Part of a small language model's weights: 13 layers, a variant of Adam for these matrices.
Each number is 500 + 25 x the weight over its row's rms, rounded and kept within 0 to 999. Layers, rows and columns count from 0. Numbers have three digits each. The size before them is the row's rms in percent of the matrix's.

# layer 3 MLP up, 1280x320, rms 0.0538, rows 677-720, columns 160-319
102:499507545511508532476509493430524473502520495511497526493497517503509471539517479474504498544486495443528549517481511468464466505519476483498467481449506479517522480458534501495498505499508476475534483496476484510487540485492601541495506517523506553497547489467476470495516493479535481523458505483496494486478498497484483528503496498505538522506530482531475529444454504494541483491501502494526476469500526490481503511510524483520548496518509459479528499492474529482535503514491527
103:497517483516523447527487514489510470507489487519489503522525481428495508543506511501487485520421500466503499524538511517513482525531454464488508504502503488493517477500494472509510489474490494506478516532452481467527494507486503503509509528499533523485507503532478473518537539482508519541464544470519477524440489494476521554536526516565523496469535510494499462511501477531507505563452529518496492513544520516486474500499504553485510513464523515505507496445517523447475523534503539
111:498535545519506497571470520514477503484525478476508493527512518493518482446508514480558474483457465509522493495508497499516517487519483468538535516499488460475481505517517513497515471505507474444524502496538501510478505483504536487548493523486492551497538478542458511494484515472500507506493501461454490482553496510506526503517521497532502513501509490506478522485467530500493527490512483489492526499495496494497494470499458469478472447509517455540495524544487489510478519516475495
094:505514484506488468503570482478470502508486495510459485577465420492505485480499504542528512473513491442499504512478504519486479467484519515487492547482480469480565507480485490502508507530465483417542517480486542514520554546530502508462498520516509487486556491482520529537472517506475502471501496524526481489498538472521511525510483557537487453496522522556513504508500475523528480507462528483488522511518475516463501531471539509476480516505496455503514483516502483482512507512500453
100:496535524515463503499510490479531513560560524485516552474487515547506507504552499470475512561501469494507500530495498508467516471483503492529511507462531497484505451492556484511467514467521498472479535535499509447524535506507527506487510538540492540485522484482512474540470538566477493484501509513484517483504459475503528513519507502526448454505462464535516525451476472471493496511543521473432486492487536474510455516499530510499476468527473504477487496558508517467535464547516501
104:496506479500506508509515516478518514484508569523484447495504468481496502476490501509520492544502441547498528526472481529475468500525471495470554509511481503482459489461495476527470486501495496452472489494476481494499498476497487488518513490500497494497468490531495477481538471502536502470519489501499505522544498496507525527529530505532468455489481487485490467506522480507472517484459554449528473510482510497474492517446526498540532559474524481515521487456472500519496484518496538
098:475536470489496477501519488480527532511491507494483465498477510489498515525492527514500520449497505495534459506497496504494502512559483490493483539518476498502462502530496449501505450511460474482486491537468543444521503520507519528505494498513513448503509552539494495441504507518471501503494499480516512477534508483504528454512497506484510464529485525487502445488493514562481508483438518507500482493531511463478507552525484521505491523497538532489457495464479515526457504517524493
100:483526472526539495514485521511515483516525498497484515483437498479497486506469485533494482460519484510480506458474556533468512504529460484499498527469516479501529479477548476519511487474510497474533485489502497486477485478486511485513515469531462480522526526520524484503445529497525526496531526510509477494519519495462547502525512512523502520490504490488509482532515524492526508477496495457496487477505548488500487510494505474517535492480530513482519473508496485491506504525526515
106:486453508523471453512459512513514486514502516494541498494505456508511495498476454529527548506455456446472506532502507466496493555536505479439546521491489528502500492512491526503519526512496484505480520493503487457513498561487526504511492548553498505542497464554506486465512496491533456501497507447528485466510527499482508491535503502487463496565514487492496506495492504472490503491507482513468475530499532512490509481507524435448491458514500490523500493483488469536452495464525459
097:492507493472459491512471462509520437505542508523517507524493560506474511541540449469517488492513498488525498500510493501483544497522510514481518502511528477434477521500544475516530491512556496497520538474518506533489528522487539536484510535499475523569482504484461505453509505477496459523503522518456529482480482533512519498485497519507521489502513511502500473471489478503526543493455479462456525507488475499494525474529524527494481462503460453475485523518463502540499531522500482
107:578470494522472488501502501500503497487525554508517484517461520496480504500535510468507493523491465480508492522502484508490460496511442478538493506439485488490475501499492500507481474440456527465518471486556541510499567525484511497498500509495460500496529512508484463521506535490573465474514504477483518488469516496518527513512508501452546536497524561517540492486455511485469484513509471478501460496520518510496505554513483482476502512531442505525510463483525550530470501504498502
093:488482487487469495599510491486481443508515514521521521480544447453486509503473497533483506493493495498546552523510478504545500533485491476505526502458489526457474452522514522460497484506485498465525529516468509504518497493465512513483545528519535527516489479495489478514489519466510458499494479439486516508513492498522514516508512474482517479473525470489506512490505479506503478503512499498503449541495498503546454501508517520489496520547508526460442501477502513498503475501490512
097:502467513493502502523513533501513501546564480500538483490501484547470491513552483495461514507466496475528528509481491552513495494496483515490535488452461473460508503500488480479493452488523520504488521522500523490501470545471498478532538514519531488518490501493493500492519487547522504486546520466480522469476543508541478535502516504506484468487498506534534500458507482530496507503483515470512498505517489499473507497437514521512505544507461520507537431470464513505544500528497494
092:558498519487475505509474545491494515545520509519515481499510494494497502507547493528504469511494445560519490494491470454483531481460473458483499534489509430504522509540477502480510490534501473510475548529516473549487516501485521491537533493518470459480520507512475481508496505532563442521474520541535472448506517439500525515497530481504523480497496517450471507475500575499548488509502505480493508543515515473491506500500494498498541480521475492488516491456496528493502469469489536
103:522505529503485491554482500528429466473472475491503506546501490458540486460508537483542581462506459459506496477508481487478505517475531468518511524493526498505513516468506500457494472534488484504518549514527450527445470492477531477502508490513486533513496504513461490533507484489538508516510512497481474481481453494502450539520522525489519498522470474504500542483514478545512487501492526484512526499533559479479503469496493523491469495478486524462527497522496561464507493474488487
097:510490522457489490517508517504497512494559546470514525541491486489470512525494510499467493511564481514523511509531512476473506509526538510479483523463514472482545534523475475530492530471534493520499537505537548483505513492475530500501484500536508540522516444479436510494502502496504462518505518538482518458471506490549481509493501501472487520534522459474537484499485452495537484476513450502461473505520543488494509469546514458466492457521497456506556519503495493511513516503451527
101:482513468496509511540537499471488464507502522471470531523491451526500478471498497544515584471497461501520532510494515442486514531525542498464496503505517440563506519471515506504485508502519476473482545518489513506518499478500538507492504524434496505537486511506484470506512518518520494530519503488467498518464510506484491530500453442504501488516508472541559466471510542475449502504477440520489537508492506478485506527433493529506528478534496509557501517511499467483540505492508476
096:469488495513463465516536515475475512479459543481496448514552502487503490517509497482511504498491477492510487512501496502538472499492534474503532546471537496459561490526472475488483432535519502462473510532492539531473520509531535483486490504512474496483496499480480446497517483492511513506483516506523519502486553482509470534495508531484487456503498439519562553485492516500523493519498502509472508506494498510502479530501548490437494518527506498483477505474509474470501462492471460
087:511464498505522504501529523496529457557474492480513517493495483472481483542494475500485510488482491499524484499470517449451506530472509489519525486448472505483536452494522447519499466492478487521526486484541459517517483522493515473499491501522520494508551457522511488504502532486571511522536526459499514483468489477451527473577495496549539487494512520556473491491427521510497517503505480482507499470496493484492474484500504522475518513525511458525530523540508546493534477525513504
096:503507503494513457526506513443506463548512502515474503525454503513512458491512535523496485508455472460504510515473506504532493503494506441510510505500445472508482459465466522562498500497529522478502505497480459480526520491478491502479512507504476483468550492539535500505492531503528521519518528521465551529495504525540508538515509492471515489467514493468488525527489506580505497514511526535501485481513463554523454496491488499487536529501475486519511468495542533480513495504446540
094:524493498496484510491492534520538523480527518491489466505492517513507466543524498493505471480523435477460552474473507524465527509495491478492483511463475481535537518473494450493551471496473501482468531458518489475467504498497506444499502460477486524475511528507533533513521489461519478479529472493472471491497493488454513536536505505486491460540479495501483477505505514488448490479453483435530490491479517510500554471481499472457513501451511524522528478523458491435501509523452551
096:502515506503492499483546471487512497484474512495517480483463510479499516499498483519514511523519495559494480528494473464488518508470500513522497484500486490549505546536513489522494487521476528463529489507517519519507486507498490456541521504511513453520489507523506552422490476513547502480516508465482487447463510449504497496534527500475522539515492479489531485461487493525510553504498485527503502470461536477496489503458488501503528567478490466532493524483496528480469482508480451
095:466528471497490526511521471470523476530489521522518513497513465485498499503487524509481472503507496518484503494435477500479506462520496481509490513492546468484489515490478503492472458525481534505443531484488525472533496500470500491479496492492483508497500481511498484462504508427555456511536491519483486484543508484481476503488502471513495503532463470491560546491499491541509492532516475541507465522517517557503466482514497442501495494526520496542487518498496528509537474526453465
107:511475526559483484524495535477496472517518510496478496518484509546498515535516505482500509492478481478499473512520518431469527494472522448522509553469526462472505469492515492488464491516484495500467524507505483489516493494507513564498504506512498473516528510461437529491503544514489509572496520496513491516487491464491496519530486442514493503532515492526485484504464513476526494461501527475502478482508527515527521515459535497492497494459524506514481544490497525530505489517504466
089:475507567485439466544540515483510506510501496512451530471539506489521528508524524521518511537478485513464525504507504453505515501501470416516504532495490509543501518478527529472520487500517489490480518497520517487498517500433480507491532498495485490489474478505477498517492484430489512482526557472511475507502463521541504535534504477493484497540508450483512515533506480533516484493528504556494509512543479474536458531516493448507505515517496500511461449487526496511488497488449469
099:512525561488462514490551501463457503506483526500484498526465494495499472525515509543456492445486506525514482530505476489476510474526497498501523500497492471475494555459521482503580490466501491483471514509525502521498513512493535514527532483535491530524497511483498493505536526542551472543502540524469484508517560528500482506497523527560496469535513498494513489459486507472500479508490464504507517476496516513467513462476487503483542527486507442451496533502521504524479514516516463
101:506537501457532544503487507470518544465519510479497467501470488506513495519496489549509498531471464516535474475473466531502508503411493497452507492508472468484464549518494488531472495460478477505493490527474522522495486535502531478515512496526470462506493515484485482509501491501550501480495483506433524463506518504439477510563499500527498538519498516488535512466505518492513508480483520491531557493503481497471500497460475516510506492493530482498538571487489551480497480481484492
111:513503517458521516507490483477473500454502535531497518463524496469530506544522532549499475535479480503496513488494534527495514478458534450493528491496483493489489476495503457497536426497523530500527480510528463440514493523477508493473529480516515444506550521474462514497491529500504497473486562493527513432455454509512525446529520509458526499545544526523531492516463531479515479524488515489472476532508487503463489493456491490484531522510483467500520515491507505539476498500489493
101:545469488557462477524485491503500493516528524512465486503510494473475474517502546491486521482492509505496511512479515492512501525525438475529490475456488485496530551486506498481476517493490531466478555526499472501521515521471494510523456484521502482480526529511469490498493536464489524503508475483500488523519488465511524524511524520509509493489519457514530516470531480521474503491485512520474514496548493520536444506506496524484504459515499525463503494501512519540499515526513514
094:531529544440499462504474472463486480492458495475514517560506506481482510508485509510481509466480481498486515483502472485540485490520505537485536500477492529539484502496532481516539532500498532513486536506521484525499538532496495516556507544511475545514507457495493509489462546515502484498491516551459496510511476523482495528510508456463512542484530509506495523518497470484488512478467486492493538492512491529528500564494513459486461498478448525549506484541482507481494503493495484
096:535497496524507479524505497520503517480484468539526537498478508510499477496513501499529547511472517501471480486514507481445495441466484491535493556488475494461527514526449507474512560490521497495505510497551483463508529503482517478490509514530475568527497484475545512507512470481515503459503494531488502510521508481521509516512496510516468500494469510517491519491487495509519483492564461502511458495486492446493488490511524513514492502503455468523574532522482512508498512500463459
103:451562550530524556510507496477487525503572484528485442465430485507505537535532505483483501524500502523502492546490534493441523525547496524481538553498512480473520467486545480477510475477485462482460520513524512506484526454503474487533486524485473491523480551493517499510479513478472495489471541500492523497511507508478492500528538513471485495501487490503491501493475491490506511484490470522526431492464516497472529502473505479520497532484510467530512484502499482477510508469480502
091:483518488521535504520485442495549545491510507524518477512429472502550509465501486470534534480488497494526487518480482478480469501482505498513525529521476464516500464534498500513495466495502536467533551504540524468488519492490548527463506488494498476478503440513514523505490516503522505506499481523482485475525490481503514496505554519516491492489520472553505538497461468500487521482510555499476495506501497516505525469531520488512496489505514443485481501561483490533504495540523473
100:503471555529509501474522458493513468500469550537503502503504491516515503506531464477488499511512547502561480473484493515524473503491502497478542535531487487540505519473499468539513486501501523487516493496521480507534477491492496524502513541511501479513509497515531523455519526548483513499456473497457516495464448458513518473526493495490468519492515488495519502541505500520482528506488488476524477512531480510486500542516472516507469504505473464485482543540515511479510471541517525
095:523542516471539509495482506500496462496454502484474490587447529500500497520499514475464527527503507525519455509491490483511453509468484501511526521519483482472537525471539466507527542485514530488545501526491525481517510491512503487545512502526526496488503491518516452540474537498482438534512505477489489513505519496458522481511510511454495500504484521496518501448448551460499531500466535505474470479499491463512491480508508491504514500503502471486474508494485532480529484500502477
085:475534555472502499488446512507475457485458501496478527509535516464500504490515565513483497505485517540534536538491534496451489524527508468464534532497542515523474501559484507517498510456526497488507523525499507492516525513473477492479513498531482524483460514516502504525468479472518506523485529525533479507509500530532435493511528492491499474547493493514571521502513517501498489491497528510467493527540474488492506486518505483501500526464521508491494517499474484535485501501505464
101:542506495503488499488503484516523496497525538486509486510527523455513487496515481524508486479504481505489504536539504504496517504491512512514516527507457484485480490474500485542520484522459487469466522529492483455522520512475484495475489485542500498516500519505506534481500492538523456501522557482485485500512488471508472486520534534513477523525533467489528528510542525460470529518474511522486515516505512522493503472495511513504491571494488494498461515476535529481488500449511528
101:539516506442515477490549528487523495508512462525444515476482479513532497516497489530461494460491491498522488483516539470490462500536479463506496512533487528488525511527518504488500496472499514483542499485521459526503473491492497505564522568514533507524497499467489491493496492542548489506476464490511467460497490491489524519495510501509483510452471496511448446506506458462507502475522481563470520490492474493500449530532519503530497471487515475523494508516475524535507480536490510
089:455502502492489523523494509454536488512501501510478452488479515521500526511486444496486533530539497535493500504487481463478444511505436478467512496530481467489499530476528502519470499453494473483518502535482486494512497482493531534552516498510472490518544536513471511472495485521455453510514535466478502511484481487451472521479513507483533490493518497500502504480472498515465532481493522472494523526512524474556452550477471500504481512462522433486458494513513544520496486570479521
101:522522525532486487470491527490504510514494524517485504481478489481488484517491544470458516528538475498514498541503462510510529515478488452526550495456511484504526476480540449474499497499491527504486505514504519506493499527503492462539470539486481496488531475487462473510504523512477493502490496478507507490471461473514510529542523529464512466500534470549531491470506502493509484522536540478443492471495484503500515506534494468540517501516504453498474524511487485461534476487491527
101:488487525497493527525490535469475500545500514488530505484474468476533491511472482529551523486472466528513491494489547504514503487539486524484480513511505494493545519545504511518472485518498505506532527514526447458469475465495503504514516514584518471513499513448458515527500485531498478501503504506514487464521474478474531502505517516498478523482483496487476473478512500495524484542492498511527512513493544495530487468505452559507524465515467499523454504532439492500487447490528484
099:483501556451467513479516534507513503537474528549494497534535506513502508520501488506504538514489468484492501499490509456542449498514522424468479502490507537493478502526517517496523443533508507484485539492516496512486502528446500521495518539514469471527510492510544489453487512517527459517506515501507512456470465520532463530550491498462489477494471503468506482529524506533502482510458462535525503509516511478512483482486532488474505482501454512493500487493499478473526469497465491
095:556509495476486472481549515524531537505528491506510537512482490515503491530524471456541466506497516488468479516483546493466495520497517468529473509486490488512466513573510498537515471449493482453446520494526517454485541505485524516509545516522440536474502517487546510495501545507559472500522489480496490453457498474474518493519520504488509494483517470498520513477513520463473521482500457490447493470467550525519524508499552473508537550517499513517526478459468516549489482479474488
097:507516494517514464543481491532532469453474503493472529500516505495533498479549484468499489468509504508491518496458522516511470492468478515485482513514464518485425450586497485528517488478523529502539488488481549452514524515483488518494487528509473546513488516545557543496517493552492496549499484510497523494537519518520509540507497554489519495504512524469498514520485516471497529491492492444454491487493466492498490537556539486471538503454497482496523509513483488521475488486511462
# layer 3 MLP down (transposed), 1280x320, rms 0.0538, rows 677-720, columns 160-319
105:489497504531561565449502498477570541503493482507508531523521497480523485521495504457543488467488503441495494509476512493512526501492479494515503501514522492504562434457492492530489508537509501505553498512461491494494507493516515517523489515487469512527528509500500492471500474517466470492488473498469471501526539484505536463482504513456515514501490532505491494527474505498525545511506479516511509498439510492498491481508546499483487558493464481488483496458461520488467522497525478
102:487471536511542502494493560508526469484493547515511496529490502479508513479503477537481443492500532531518507524484522449488479484524518510503456501516526489501502528506481481468543455515478478456527485493509514564470502477489513534464509536531485515491518467484480462482531529528533476524523471519522495510485516495455495528512523499520465473489478465459482489479546539495493495527502487517487511500480494516495497481507482490499526498513451529501502469503497510456505518515521469
107:521524526501460529531498512493481483482438469523481445469551482506480473486543492499527451531507476488500502484474530532515519498459483507510503491532529452486519536521517528488549512529505492469479481501508489472535512486509519551513512486492466565482493453488460530522490495465459521511524482495464458518517464469504460461515522498448485494471492523478481505498492484548512520461543476470541537490496492503504562530472534466491487488488505494545487519502518509566501562485552544
095:489526455518481494495549520498557504480522484507452519487510507505491498493505495532448505488518457517510516512511532470517513462453500535542498486497519514494519526543513500510469458537482489505501460478502507492476489507518449489536482521535512507502489519513559490463518511480457492533465492543486556516492526480503526515467473514482495486491469527499457478525479503501522478495515516489475509482503483490482507510478534551481477524504501512517513511487502513527460495463515505
099:452509509523509508479494472531525496536494499504514488493476467498517540504526515471467490494491487518485510540486501536517508467512536537542508485495514474491496476526466504537485471522493518458532506528477534484542484474568485495498500475532497498509528482494527479533518529527505463479504503515475517520526489535499503451486513502524516519461501517507459530503489518484520503530476515483513509506520496530542532480478536482525505495487480496471510514451473483545489548515531517
102:502492512556489459478528500537501530479531535499496538515439485507520508482570515513451483521538524488532505489485507503496495477499475532488493487486481486496460537460511507488492504483496474514493554515495494557485534486493508533544517524529434521487505486457458482493486488483502485493518457475495482568518483463508551533522470495493472550497470471487512517532520525468492479473530468492478484512479528476537505450455538498513522467464512490516516517514489507517488514491500513
099:506489542495495470483534500520516519528479495496524514487475535524541503484525466482468527494537484488532529478543524486489497452491518537511485505468487519497507492524491522477518493516509522533520508518525486455455542456496546512465528526512507528508527477471483497494562518466503502455499495523504494518457489521505482486514474491494480497507459480494511536456509485505507470454483458509482476499464517499530524520481478495467496462570507485522514510515475467461498470481494501
101:504502473499508503458508507489495479465475492536491487467472493478504537494528534488478506482488481517492504446461522493483527520505499520491492475537472501433472487527510473502505509503518532502488463541498511515518481502530510478513469486548484477494522497498521500481489512549504529485473476506543532501498511538508489507482480466442549490503481481503514522567562496527509519466536450516534505540469493463494506534492507474520504490524525501508500473519526503518525518470528491
105:473516477499506523481512547531483537507525487502533509522525500508447509485447490494460525530465496476485501495580470488514466540520505462471467503444485531531463488472528532511477495491458495475520512495484497520452474492522474501513515486479515536501519501471523492493509544488529511542513543479482514488459493521495497523508506484499477431489471489542459495507531496529495536481499466474507526505448542522542546473501539490531507491466472473477502496456511521540483533498564478
099:450522492515527470492481539457537500488501506461499526505492477533548536489486513525499502528508533485504513529474534485467501532506498475474473482558476521533508553517504489484511509441496505482511522517483527490488454524528510505529526488537544455495511521521499499520534501531490526480472492500539529469488499506499497508524486517474540503497507525499497483518502535495515500473509469540486553472544527506562469476522496481574465471503507494515485489523457469493498455468477514
106:474511532501475513486492496491487512485433493464521465482497508526491484504500475483490542519522502450491477532461500539481482530470496533534508529536508474499477567450483524516523508452532465480448469455492538537507501515487489509520475553484498496552550522496479538531472536483538465532505499538508529526487537510552496500516525518469480481455467512485501519500511511487523474525546497495521474442548500507507509559549502486502499534522517481521537487486483506511518538509484499
095:552460492519498521515530450504467557472521516511503511536485533492493491502518536473542518479462493530497470467513510505517527483473526510479504463478549527518475455494491532467556491531484526516520484552543477506503481516521490509554484505521494507552467516482557470489485498542491474557496486507504490463508480488503458502496483547537555524493517535548519528511482445495502524464487498478515513491500525501486543517508487479501525497484502484484510532516503504499482488493507480
095:505468512507496469474489497476520457489485520497492484551502496485502515522508509496497528470489505514479487530468471518463474492532496508507507470497541487498461498508531504474505514521494519530526500535479510483491503517479498539499506456506489495525520516489522497521487464554466554518460480475469574506479487460476527551509546476464492460475493533454528523440485528462498508492496540519490496522506516480493501470499532536503435545501469493506517508538481496498475506502513487
097:483554480510527507548497514497528535479479495523457520491485483540479529489501511483492489505511473484520498528471490513502508474535492468496494501541471492476496516443491517508469534483504478485465494518472492498468469480535524511494531493494440495505494476486519509507504498480518504498512447544458494521462525492506486494467506517471468533500525501523470524497537496509470466493498536466491516520494519506471476493477495522514516492509482474487511471524492546492481463521487488
104:502539490485504550503494485497425512479545492508507513526501480505496481485517515504528537454483515486500474504523492541459485459456471507519531504497479524500500538468481503494487520502466503470471505524494513547503466513540502498505533462522545537535485509481514486498515470463534546533483495548509432541539472495500496500538480527494505490521496504479439543517521546500500518509550495492512487481498492442499508475499492497470469512501514489512497502512499515508486510458507502
098:474492481457478521526496521504502480503529483487560549495551493512462491507525529493464489506490496530510491531517466510529492503494534523467530475518519521536526520510535480479470512500487486506533532496448508507558523471525516539467518513539513505492507516472477510500486489519490494460455479507453486498483478476517504514495518501489513519503533501531558523503475485499500487523539458472505503556481520510511545454551525560494493488471518513487458496499506511485513539512487492
101:466497493463517577490544489465473514533459502481506484471485494495506500546477522523481523489471440489495542502506444493540544541488488462492502453493494500495489483517462535509505497501496505529558485499477499502484535487511541522484509520489469516501502528504467520528525514504509444483522537533495501542513515470522486503501497475519528514477508473517521474519508464528454502520476513486519507521463496472536493549454530492504494452525468580517518498499537487503499513490521461
094:476545500487487463505511516514504507478513476527488483515501450502503493484501527471528520460525501526536447477488520510486485488490500501496499495511524497502465487515498524520565533508453511524520465509466473451526492482531437523549518545519479494509509499542484576508525514510513456508534497512504509494518496473470566463481553513504472516489484539507482527488485470450518514485508492522463499552506528485495489535471503510509522515489487518482516513444502525499489507472484471
094:487526513506535511447517497490461516511465503513546537489484513515477537543491479474445535515467515514476508480503492492490502503498580575540488473509533525505526499473519506485487524474497487505506462518490468540511486494564511485486532486543470486504514494490480490500500507510507480542522494489537514508489496486526514462515486506515480496535481546520471554513518475505502479512503525482573485535513501445491477491483490495553503466502508502484514484539491531505495512510522550
099:526512487508470525482509496528467496451487481499506531489539529489500449521486524511519452460495489508472473510449496502506495511483538491484508555540521532483491470495492469499470498517502456513479488484547454507520484546578473530546497477478480518497495507490505513532509522487472452497506536485529504490487477513533533514509504505476511483539541463522506485511494520465489518535530461567546498534486485535531482498466485523470565514488518515505514500506497524473516517498533466
096:487479492478513481505492511488530550530524508506497510489478530483503471515494525467503516491528495505518484516498492514502450487502514449514493504477503477475524493520515483502494543522535500486495478531489536513485519467539527503437505465513506487509479497561514482523456509482477483530538499501497497550453486467499498490527524534492482506513486464524530490483495458524507504504490464519484476493500510533502555464515486526487472528560498571499536492540499487508504465515460517
094:498469483566481486491482485497482510465498495504530508578507523488477535487504474527538529483484524515463486532530477488480491493452457526485478484500469523472486535512507492483495523550479514545498489508491494517484482476520482495500490495486509434480455512504503526457494483513476540523530516443519472502491520469469503484525451475511490484527525495518507515478523555492552469459536488498520471464479462464461490453470504462544515521505518501499509530489533541484492514451540499
097:519472465517514526472482478489531510536498507497525485520490522495481498502466522494477491502490493534505519519521545529473504518483453499471510462523499502502472526503537528476496476489501499474528494501493491516512511479580525491518461471511490487498481491493501511483498490531513479500498527479431535492476525502443525498486527497511497500485509537447543503486475497509492510464448457476520550515530509503518491514470494507515502528518498486488526508549483506471516517535501540
105:521489497517522504512508521498511459490455513520500522526509445463511478419481512471505478490520495495532552463490451492512496473502498448487483531470474468467542491527502531522489455561521526512507503489467561512473500478522464489515551474480477479501482560458461478479508502512510463444477522520480464510501533550479527497502485510517517496500513511495478520480525494506503504450506514519526507485511507522533523521511472455504514508531496512520517528500502485519494514525496518
088:531459467510566539494542507523539499531512514499513488510490476519488528516491461481490530451502523499494464492494495541498524498545518547500490529490515499491495483503471481530507519471465523501508502478532477509486473508552508486514444505494564490546520509479525488490523495548507455501537470509482506514519509474470484495498466545522495523473539524457476491465517475489491514530492495442472498497450513512503521540484488516503523460514518507465529524530499495486525453536500566
096:535474507477491486496499531475524516490498456523475482510505525503484484500494535533496498486490505469552502510514522529495496495497497528509469550496491540480499514464512521511519518510512512474484519438455496482523520537576507482504525500499504526485504538460452488510470488483469506522501507497489504463502499509552516445501541532494526488523497495510507503510518497521459483520524491522532501477481450474507503493528471551511501522507503532487527498508493483468505539526549516
102:447450491486507481516527529470496513486503526517512492496521483500457535433473460498525524498514443503527510479494499489520465523487528547477510512445481549505494496485475498484478503498485502496514483507518514554488526477530516518456531498516464521491523509539529477505499506529441502494526460495450530536513502502485494500532532513530486488475499510448463480490494477455477528447539530510535493480490503507519476440511488488494502497519495481509492532509464463497484484440479515
108:470485500510531527499500548511471487523480489514500509472506523499565528521496492544484497470510505462489524497482483500529492510535496461521505462518526503519495526497518504541526476533566512475494495498532465546542501552497503484503505515493545460487513511469501535471488523509443502485525489458490531499452548498476496510525529471505492466467505489508503544527467532507495495452493495467509494518522482556496489498468486488517492498467526498527532490524502538510512511470495520
098:487485527506438473541519520477491499557492493519481508502524512499543504480493507539510481491567516533520429507497498517519465488502543526522450489483529493547505479506530489500553502482503501512488442535506502491495503475554531496505515476492515479491545529524505478509463492518514488507544506473574459524466514502499511567490499508516535495487490498517478494507507484533533544541481487497494483492533493441481516510540502516495491486523520498464557494492491483509492462510507563
097:471507490466499498528453456481520508510495539480476521521522489476509519524483489487530483500495521478452502436515454461451559450488487519511489516512512479460498524538522522499515499530504493502550539506518474443466500513550554552494533501488465528501525522484512484493472480501535517488500509547493511494521447515544533511498529546487450498497491513519483522471473451485488477509420489507498479504472498463497523460491478512496513520552546466521506507553537498489528487504486476
095:442540481481492502497506474488467519492494521447549528457494478472486478505526504527481511521542541467507535509502520526508524492485515545513498518510517498481495486487501530487473488499467510514492547524478483496500480453510517491479464511463530497532497497521502476534495492480532522528493529471539476511461523535525465499566518524518460529528527505522522507494527503481459465500527552495475509503522507509527530484494453511481510484472493508477471528490546510518455544487476483
102:487486528501486494475486526485505485473517515516478495525481510449526482465528464494480529502519464521473530530487488483498508460480465533531526548498491498528487516466486481562509454470562495498491450503519514449487512505527481465523475482512468515512477466507493484487500536529535454443507513496453524524438512501502483557478490503528529496460500481491492473525519507477518526476493475503476516528509560470490492482504500506485516530463510511522521500502501495501503477465475494
093:496526496490539504489488502526481499528523506495532498499460510514498521432482503494520516470474502465488480478522496517470523476496525556498501489510517493503479487518491515517498516479528488438492504490497527512505474474556513454504485496527540512468517499541519522491508477473496509452484495493486500457528489495480516503501457493454490526481504535532476528501477471510416487519486518490504467508435467510488563439504504520472515497508518508476508513525476475555489525500507461
097:475496543549489505474473514521494492477472523512497465537559479475534540477502482546484496511490480491519487469485478501498501474503526458473496526486515503473523478522519425489511509507513532453461477519496532525481468475480484515520495543466480488458511502608522537505504466478477496495493521515530492456520479452443531505550501449504501487444503503491516501542518522508528478500493506488503512501520504496489500482490488517467513505514499524515455544500490545508509481481489471
096:508487520487493531525462520475545510439457485504463497531476516481541515474554518497528481492511496518512469502528461527505483454486480466514470481507536456479521530498532528532533541484498487501469515493541520493485527486474521479495509502508511482516484510471476512499499494505497514476472503503506501536490507484518493471510497529514467493519523522524501476505491527466468467464480508486436491467510542534539468527468492473500523500474489495505520485531496516482508562566477464
087:506473507509507506501513494525496480502557524453514522479455496528491508466490473485503498524498482498459498467510474517535489490529518541482443516498514485518508463513545527475503537507485547496497510482474475518503509523571501465501520546511512485535550466495474491495553541488525472495492490519465526527513469500512506564494497499536510516474479481507454498538501482537521530499509448476537515473440475514492534484485481494482505500485526472473520459518491509480519483507535480
098:446517537476490493477456488520500512513542523471491511480461526475497502522481496517495501525484530493521500476518544509526496478518490520518520515531506489507487484477520475514526520447516535503490515489453488491514478489482519491467515457491523458500510519552524520482532567492506474445506534511516519483476478461521477500566499497507475509505506459431519474564494474480479511523494462531508486512518536532518552488522465500550516516507537531473513450490526528508458507476526530
100:476508510496503469512505484502509463470510460537445474460535518569504532511498501508483466520480509503507529518536503470504506525512459490504447500508512492557523516508541478524483493504491467505511498468495491464496498467542498483527537513515487506451452526474487511452511522562466472484513472473496539558508497502473492457508505502477469478476499529527488524531470508494487537485497516496484483507511506476471494497489509520468541469493502563512459538483520474518497526504471509
093:457484492533529536457506443497504518433437503510471473493531557519502481518503530501508509490541533478461515482502506457511456521493527455509467534540525489497501515465502458499488521506535446513438502487492439492495469512542486571479470471481493469497468509503552484477535523479455500519473514513488463470520558479467494514468470524481487490461462493476517515517470525505479500479500493489489496455510490493497479522502531556492494528492525502484489508498512485508498519495529492
102:472532521496496461467453504514511518496502551488491499502521483462491510498486511485473465502545498477489482488502523522565459529492459482481523483466491516505505554486508486471479472499463520495484470480516465503475484526490449506526460472500490472493533479435474505502443516494443530519505491537513498502484440452510515491510531503524512482472523491502495466433475480442491506476528518482481480532507486501518510495554472500521475482456506468498485526473501478500500488487502532
101:491507508497485543547493493463529529521543518480505461537447501528492556468540480533478472530459530526556461529512489531555510496532538543470512483519505514482497542500504512539508476536486543449480516541487513466502460511517533506508499497531542508500472507470483516473488474489490491512488474483562476493532451507487528529533508507513503518504505486518493479493490461478534471558500515484497502514512498509479534478492484512516561501517466505520477504515517457484466499482524508
100:536526469505466524561500502519488469505508483528486507501474543485494483480494471528485565506519529519494493475548439511535501513503493514512505524510518477546471486497532500530507541466508538467516480500544519490514508472524493495505446473507518505519485491551518490507523523493507476505505463520481535529540528533471486514436498485500512516498493533574522536488536508552524481505495504433529507484466460485493523516499525521496508475506496472492464519501483486480485463486494532
096:512546488519482495466507530527526500503473501487502479506508521532492479497493490478526550576504461477509539528504484486455488457504523483476476518522470458477511491516497519517467505470518492494461509501480511523531498474470455543537529506510467531503459486470513499527549502491547526498520483519517492471513527473509522481533483531499471510519466512520489484474514450481497515495505483483525430500511494509495493519520552533536478521506491517511467509501484504503506503467508475
096:512513499533533490439503532541480482463494511497503490516490504497490532491505509493520480496471480534513507544487516515483548492508559548466504457473499500483514527543486492490498553454501534509461450512473428560551512499536487526472541453496529481509501495518492541493515532482509440485481496489500460541491494467507523547511461507489507468547484505506477518536531516473509477506512494525509527501533506513437494523461499476474519476488544512560494500498504495509519503494471523